Each number is 500 + 50 x the weight over its row's rms, rounded and kept within 0 to 999. Layers, rows and columns count from 0. Numbers have three digits each. The size before them is the row's rms in percent of the matrix's.

# layer 5 MLP gate, 128x64, rms 0.345, rows 48-81, columns 0-63
107:474580537515538569499457381431421509487531436552425546470539382505478477431479465534455541447439536558488476580495509505612430515496540428525519462432504468497418462479425537503486506543540444
107:449526550411498526535483474468495486468438540514514497536476480558503525571468480640510561531482467565553406539416469485456446449431373469546420456528504499468399513497577510502540454520434569
091:523446407538482558536465485574486435490530434503587460554483571470484411518504478599427434429419410480463469481498549475514436468429457409554514545432460507512556523474581580477478461498499480
098:576611546532483533426481493476539441506486586481406532495523438473404469485652464525509488466483549435412439466574493561531474464482442469501486498448533415500507498570449551471524494575465519
092:524511538376571426527488499455477567506535417508518409491410455534523567428522584461608515471466507488546453468442560568479517497584494390500548554494500549488473555511549427499497519519546561
116:435516538444442465465577521509454632481569564460486514439505509487501463529578464553401491459507559571479402519469522557537467475506448439582465416507479510555530533560530466463475527522539374
105:561543486497577495536556535524481497504499563501486554450402570586512530522563457567412524480511514588413502566536474518527427491464465415583526516480591537452569510569430515417501502579446479
088:489504525539492484432619477485474570451581483536501460570510512553496518478534471452490564389515416444527507519438519489549438460593527388518499375507497501492570464476508522464385525493480422
107:557523481507574507481508467453569500472542497419502415537503562437503558516421459510452567514569538429505413450531491422477480534378580448536484533519496443534433394440485549524514418526481429
106:532617510406582471488482454453494469514436529530591434528406519500506528537558486500549572501602613485569546392466510578463525430494483486567469513449451515485520540495480440469574483517495516
106:569501510423528493497537508446516467631536434541397548528396419526545539569474460444484522501473471462524583586457537510555494594552578478493559481469474428523532495484462520474447505594456477
099:464563468568506509470470461544503534470522506514452521553541513466497503491428498543506461482520445410485359516500428539401458489474488547557474461523567510331463451475535534464479504414384541
099:527516469540489435493591460473482513509523525522611533426386537566503556597470580547499491515522452417557448566449505536570463514503472440501485540506464508482417429498509482507575408614506533
105:619502555495515515451449441492558622538519514514522505437516518480502487511457530525473508512676478526562472545565476499480469527514473456555528555530551511432555414459567549534440535494536384
101:492576582447496488444475381446438508482458476454477460539557501525458432487457505575478426464578506445366449509407548540502428477446504487463485497509530497453467549393439513411510464522465526
113:603514519497458565505450492538593520507504536562616463530548477513536439505551515495549546423478542471484510512580552526561448558436481407544518511563513570434549477404589554435491434519443513
102:484501489524477497458491515492565412420521508521567504498411486508553398500504515524487541418539519512570484485471516423523480509546483432561471625482587522388487587409570578550502544480565451
097:521433568507515535574468526544533505511498567583512537616498539455528471437504524464417428478516491477571562423414418542501545499557526414529421576480531515501466489590546501592461475442518558
091:465489542476484585478510513497473433514521470524494591510491430435512420583510539445515567474589523523555393468458452478369488504483521416520510574447504454584504518415491616510476460496522560
114:457517448522554450520529501487529537520603434499450485554496503482545447494407538425560476411490531606554444469525466570532440529562443457486486466507466437407535434494523390494521430490391484
099:428444506496531556559453603497485558484510423534481558513453492409522473444584510546421433482531470479638462526494557597480486477554509483543493476376524538566471531468513472511486411491457453
104:619543499493508626457406485494587548460578472490553532465537572475484562592466378505465535440491566531447480495566542533529482494506475530554467433551426542445489518530554465477511448523469467
104:488493481407439512482500540515531402554431546540423564505465526604485515460483439490453481534441501521454576415486450480608557541549554499506443492507546393442567431580433507519503516495439464
103:451594488538434559417504486378473373502583483498447421511458479546462414497471534499485473456517407490478483425508564537527481500490415462479464507460427408507430435568477491510487493544513534
101:510565562538481475421505565476454426474501447559477536471479510592488424481519466522488518525462451559497388511492520567468486463477502513454643419469569462416461534502440456481358479486459521
103:464534529417443527426491510409418478473579452527493548497526487455472528497491505511487465501560561441534484553503501466586503547608609526516472488522387589495423452478512412429526572439546518
096:543546372467470518569498477523558507489547495489567386504520537452497504474556520444508550502540509550600510499534471458398415545444459507542503570472487455387399434476555423464513484494530449
098:524571466472501397499508459481508539424520484579606476482539485544557483488451434482534514470487541578550471448556435567551550595444537385581585477492523493460552567434541573500467502551508479
091:543453493428520446535579459599513475517613443503570498470471450532582500502515524500587491417435628466465479504520532506520506531607507440515443434493487458446526533460547449440546553537416495
087:555505482443474611483493432584461507505516587534555500569462520402518493510530459372497463494501516507444610457515423477486499465498436477539406437473560446494392478486536417527508509538481550
105:541446540387511472437489438381504534459466491421510459472595558490501503426434466481516581483618471499490528486509472517561486556585530495500503595559454546562458486538499497510596483535574458
110:442481493465544488507491602477424509545498528546484442528496488540460527567539522521517436487616424511507488433444430603479506415481421453494477489415450548524451618507616535520453480487517564
085:374613417446477521489574523442510480566534439458549480434536559545506502514534549470533508432477577528546576508549420529552478463508519462571448439475475489443556488588528484518427423474448478
090:603497538476534474403415477606486533618482500501560487529501447574513537579460462546465460522437451441518475491508549526527448506466494467603476434571506499484480542446531560363497509489481553
# layer 5 MLP up, 128x64, rms 0.364, rows 48-80, columns 0-63
110:506530534494508551528388621542500534456397478590511457489445446551453416544469504439553572507465462531543487458596422493479474499519554546574482496486540487412464482493488489570499493479465624
101:495491489465539554472598456508555455500471354467586476433522463552511550466435535520480486443485503479444516553503509572566553551481595429463455502466588389522576508507423553457486514455499446
105:483525488370533490503500448527553506503523534530439534548421520574501474370584547498550520499538500504532528583517620553456460546520485585517522543457591568504510583430523454554490433452512492
090:424511517444600538506453518428399517449447509514483435565528557522573424503481415474596536524491488538610498485416533454441510617488506525529523474486450504554397500426527491498454511456495510
117:458480472564486434505557453507532549424428498622617503553518474559538464462514478526506531466429421538619423551481491566522449607534536524526474477443505528490474508547520542545555412450501477
113:487573531477421555571530477544480469521515503481506524468575424474483549392512465566508521459452591452469528577455480558474479447553515465514531509428459651571435517561481485477454584570459463
104:544510524505524437508458515429512537548581426484574497506512415442459524489559520415449461502419565452497540519558613600537495503575455548539479464476503520589432460477470414470551601460488494
094:467528483486497411491526546482528467496539474422499570551434497565411516483596558516521437522499513462452519456559528503530475437579632496426442460546401507373472513494474425478504567460455478
096:515496622508559453486556554374459499482509470507527522449460515464454461549443408485447562534587477514553486489436481427480453512510491512499503439518516620587509557399529547448546533565538451
096:498516482534554515475426482453491522552476487458509452521444550507434518592411484392447529572476420395468521472513508407456428419425443495520483520524606474438507564495568574539557461508495479
107:614604559505491504501473439537466489485532564477581494503480525528516535437453423529494422459465567486390557562386533501471453462466463562506507485437582436481510533489390537464448561490519481
083:466505443478498572459465514436477534529536446496513554545493477415444576466398441586469434512542551511564477549518521417501391531419502503483469430437475547526435547447423471501454446565420548
105:526495492512513502458501400524564497438479634544535431473508467450483570504531545500425549503556562474450526567531411506503507495505497485453553519511485427369507436506427501637577443492528476
103:537505574481478440500521462478604505505505464459642476608506525510516524465535553497464580417540430572540456461550497481485557516532483535485572601460475489523554517543517457574626464499440476
098:584533401439478566509511506454446434576580536536453484497410435501500463606454462470504476527535551488667538530459481420491488455517539489589501510494467546530487460433512482483489545470579469
096:587515531526473415458519435482469527448531527588513461565548491571546504502527411420521457505385480486576466464598539502580493408503466557464412509515514508433493551435420432516484501514507565
110:584547530478500506525448504453454505440505496542493441446497528507499497416415411540541498386382500517534495436605559473588426563480560479481473427526502480511440512490548604507466488564438512
100:531470504590607578488452487495510551456532479502436507448515502455431477525464558568368439504520461522500553545532393418528507492467473448524507496532456411484549472478484609593473498427530443
086:603531558551472515470518519500500554425493522480549444439515535523519483530561425534439555397495561427516517577491482570581501610573447522479605456518552523566507485453515582469566509544533548
097:518496507492482500517593588549537486570452545566506557577511423458454542577610544458537410554474549472609551480542495499520525418452512448562450488481510413469531460511460443511504422418484508
084:479480551391496503433536569448518569537508530438412589450459545483488555558482504422481512540591631465510513460483478484566461411524493555478439506481475515504546514514590533576557499598517487
103:482377571405469464502459512459430546514461484497505465528491578481578525455509558529605617484562443460541378464482533481420529484488551542469504516465451548581500492440473443510461506435464512
106:432516472569477516576537471440567446519578532463467499453535470529402536577529526477544481534487488440538500553515444474444417438471486482517535577543415454476489364471539453610479519552418499
109:475522451564501535383495606432541557469471506544399530503443448401451445489488473493533497487569476576531416432554493503497466540450531468492440407439508426426611506543482500519488458504522499
105:454466465534570385572566530543498502554480494440498441461580615507512462495540486581512503502501506490416498449440486504491599544533435518570535484590508516496610444490469609491480493489474580
092:492556481602460441482491420503531491441449620483445504465534435508360546529479463459454504456488416453491506419492434517524592457432477440494524565476511394467509485545514499518416471487457540
093:483546434466500555482495503513549521571455603496581592454478440457421485472531493570446456551581451560542498431416480588471518468510465468429404514481507571520521570505539440467431459448479435
111:447474535477590424486475434477491571502485572537445533453525558515503515492499569480477496511519568556484567529426538516567497540513561553585630390398503489518534562569529554501585509517554456
115:451471497581454550450507505483539507485555529506549531536395497425515515536417537580486434541598451520502457478530495426506486418501363481525462465480443467544490503424494443439477444418554401
091:462537575554487485423509419474583427483428474487486545532519498516566516465584470580457498513511587525432532571484457533556555480449459551403459581524427440504395493567494482429498512453560529
085:508571524651485498535506528501513592496448575615498457579444487528472448518581488474585451566460540503566556487497484542452515411510466480510531505403529408551484537528545498467463486431501550
093:499497552491365416478494473435514494496617449515478566559485553454549453423456486500490453462513451464605424475510580428526488449575506514472495478546432436565520561444499451447498538447566499
081:496479581596533417520492515516455444496545460497562533433463495475457426550515365593500493426399480548521481482538534543594435452571466479512499404532495525548489539425552527473538535499517438
# layer 5 MLP down (transposed), 128x64, rms 0.16, rows 48-80, columns 0-63
112:555447521558562628507428631403489491502489433559490496514483486561560594525497487451462515505433534473474483576487415586496449548539448496471552540521505476468411472575475534514522495424475479
101:547456479527459546441589461454393563534447467578557534513418479433580457482481553536492444616456584479492460550519481481467522512530557552554536441543467381521517526531467542455560453476481464
105:510455476496577525453535476505477520511494498545505471470524519380586457589426494465497511566544562529613513508507443454562580457546557531511537456468447502628449489462420444469577480553416502
099:600472534500482430598571529465575476452512485528475454488443435394586410448553444575472529538489461473517480476426525514491503502516450482550604518502462523485535524624527539487455563496537576
109:546498402450549414519551518516460498442392465533555451556503520539519496354519588484460467529448377486554399443537534575537495573495509459533467474499493531508505499525499499560537532542427475
105:533537377506452454418545443543509510491453550515504467509498504572479443401467447508493501508504542533547474469448561530520574492535572615424446531542515509588504477538510434457533478458553354
104:558529541433484509434467530495473542532587470510466503483582467459493432455519531600479497473539596426423491482440449430508528455571484436582544445548402447457457530486572448422520507597497502
099:443440544557492482492512552545475527519503486569439562606416511489492602487570513399612463505513548425463567550482405437445486500527491506484580426492503543518539452484527544494505443420502430
091:443528434503458437546505462606531492462536503501431490368452536438441544545470549394514486365576508481500529546552511510506456549470514590513547523529535534494533510466534530514452420437580459
095:467543472476456554429494508570428552533548448413505505609492577463540498444469456485410536530484554483563481543629499451508501549566479516390446551544554467438524500532508504525588468497419519
116:497487524473445512468451461496518481487449525441406547444642452500494489566489497453515561493464471513529484540581508476516516579500520429503536534553477573584325459567588478514547542515546472
092:468563451415559500425477494577495513504448482402554509474534498562490484474502561540493491460562456506538513559572489434502410515433569582623433413449475582485427534495478530475533458512440553
106:527503461557507463479462428513553493491488490540506575500555540534425545534507588577550465471612515461499566379416548529508494475436520551540493592586569445468499530476524471464571571541529591
107:461504505507630508606481445554471640536468522561444479509465480491563499571488538557432523542517448344492441548563532497533468460525568463492458473562530485489476487534471510561419507469522503
101:469445542497504540571507453476470419538553474470558529449410540474413555500549471499544417500466444594474471495614464483468514450526481475559507532364483498476585499484547548436470557601451526
097:539437551530444574605498513445463510527522505487475424463418468460533516621480551523519517512616511499474492446464466574474376480513568438532479561442540503495486481501543559524439443500407573
109:525517437532494474512536502538451462470443463504432430414553501587506457524440517506500553536405506512555606506464440566547453436488516533507497564480429564535560483457503607400434465562510594
100:473465569518456474483514475493568459419520449504527455545485478484521477528547467472431453537510562465494502580514449449521433380434517473333575523522481587463577555506588505464439561517498454
094:521487521462481465501556487476551548489536507475598426516394500538527449390503398514413506471514525497491560527590543458559567558579439486454457443507570489408525561563497444522510580503438536
093:481505397477584490422511472521537538498494546550466466469459502471585526489502539552585583557441504484501426500567439536528611559560430621484511454511532526596570527567514442478526485448513465
093:480505509564547437471592488498497472496411545550487474514521480528543487470473522523522469625443617518442521448458434493510512520523553522552501531539472567574441488495576456530354540421597470
098:445452465446549485492513425542519501478508488555468537524529539516481483423394492422471462534426479514546503527481531500457493446583458573457424477537487532592616533536441517518573577589619538
103:500551421481452568442588523527452526514381483543482492498474567546593512440517550498478487631458535419400491541442506413502452517539474519528503484572521450422497497541448563521532454531452559
101:453538392541462578565455451453410509503456526499494480480570486478497495588559565473468500524598437630428581434480541445490469559571474582538472496492451490513515566498506506575503538515493436
103:480426457610469546543554501511483600450516500496466520469447544558446491452525536546524494460603537478497576519567540470495428507442555544518432576611463552561504511481545495525626476552473562
096:512485500525429442512490484498622420557497490433462482477467487540394445467455497523457578432556576525475422453547516517569555471517513422507393452436457421494510562490619502474462492499542528
102:477473387563469484407462571508561444520501518403502545467584551457551535533503478472486519430492448524570459498426453550462437502530437491523479540419446560557447508560502360431515525488471492
106:472500488327484474534440493519501587499433480560445482474501468499552479568514469498460535498551412639399461530443511508477425474572544474469477508497571542586495474499444415526468521491523494
105:475455493382516533464475585485493550516540454542492551433347462411488531434585514556421535530487445475447438523515503514509580474455473515507502498573511554349512508476493467488454521526513465
093:586522393479519469539526555496456497430513534515596482453457448459512458490481539498490406442514432441585487493462564489410475393484500473632531473430484509511579491541402529498448515513504550
098:465485587413424517459498500510573462589485536546498529479484607421593487497526477503468455443507545381472454587420538447538455530552558575514448472539495548471513505463459530541570474554517571
102:530456559508450473541626515480586523488492543607511494548514531484451486552556523506497473527523493489491466444482590443443563544620575550600530452501516460470452466525514479463482606389520537
080:553463471510596416580505467529513510561575454533536538432461496544482483597448441596468463574447451478512456528586591508512529485507501525407531493453430443603495541478464479532566467521566469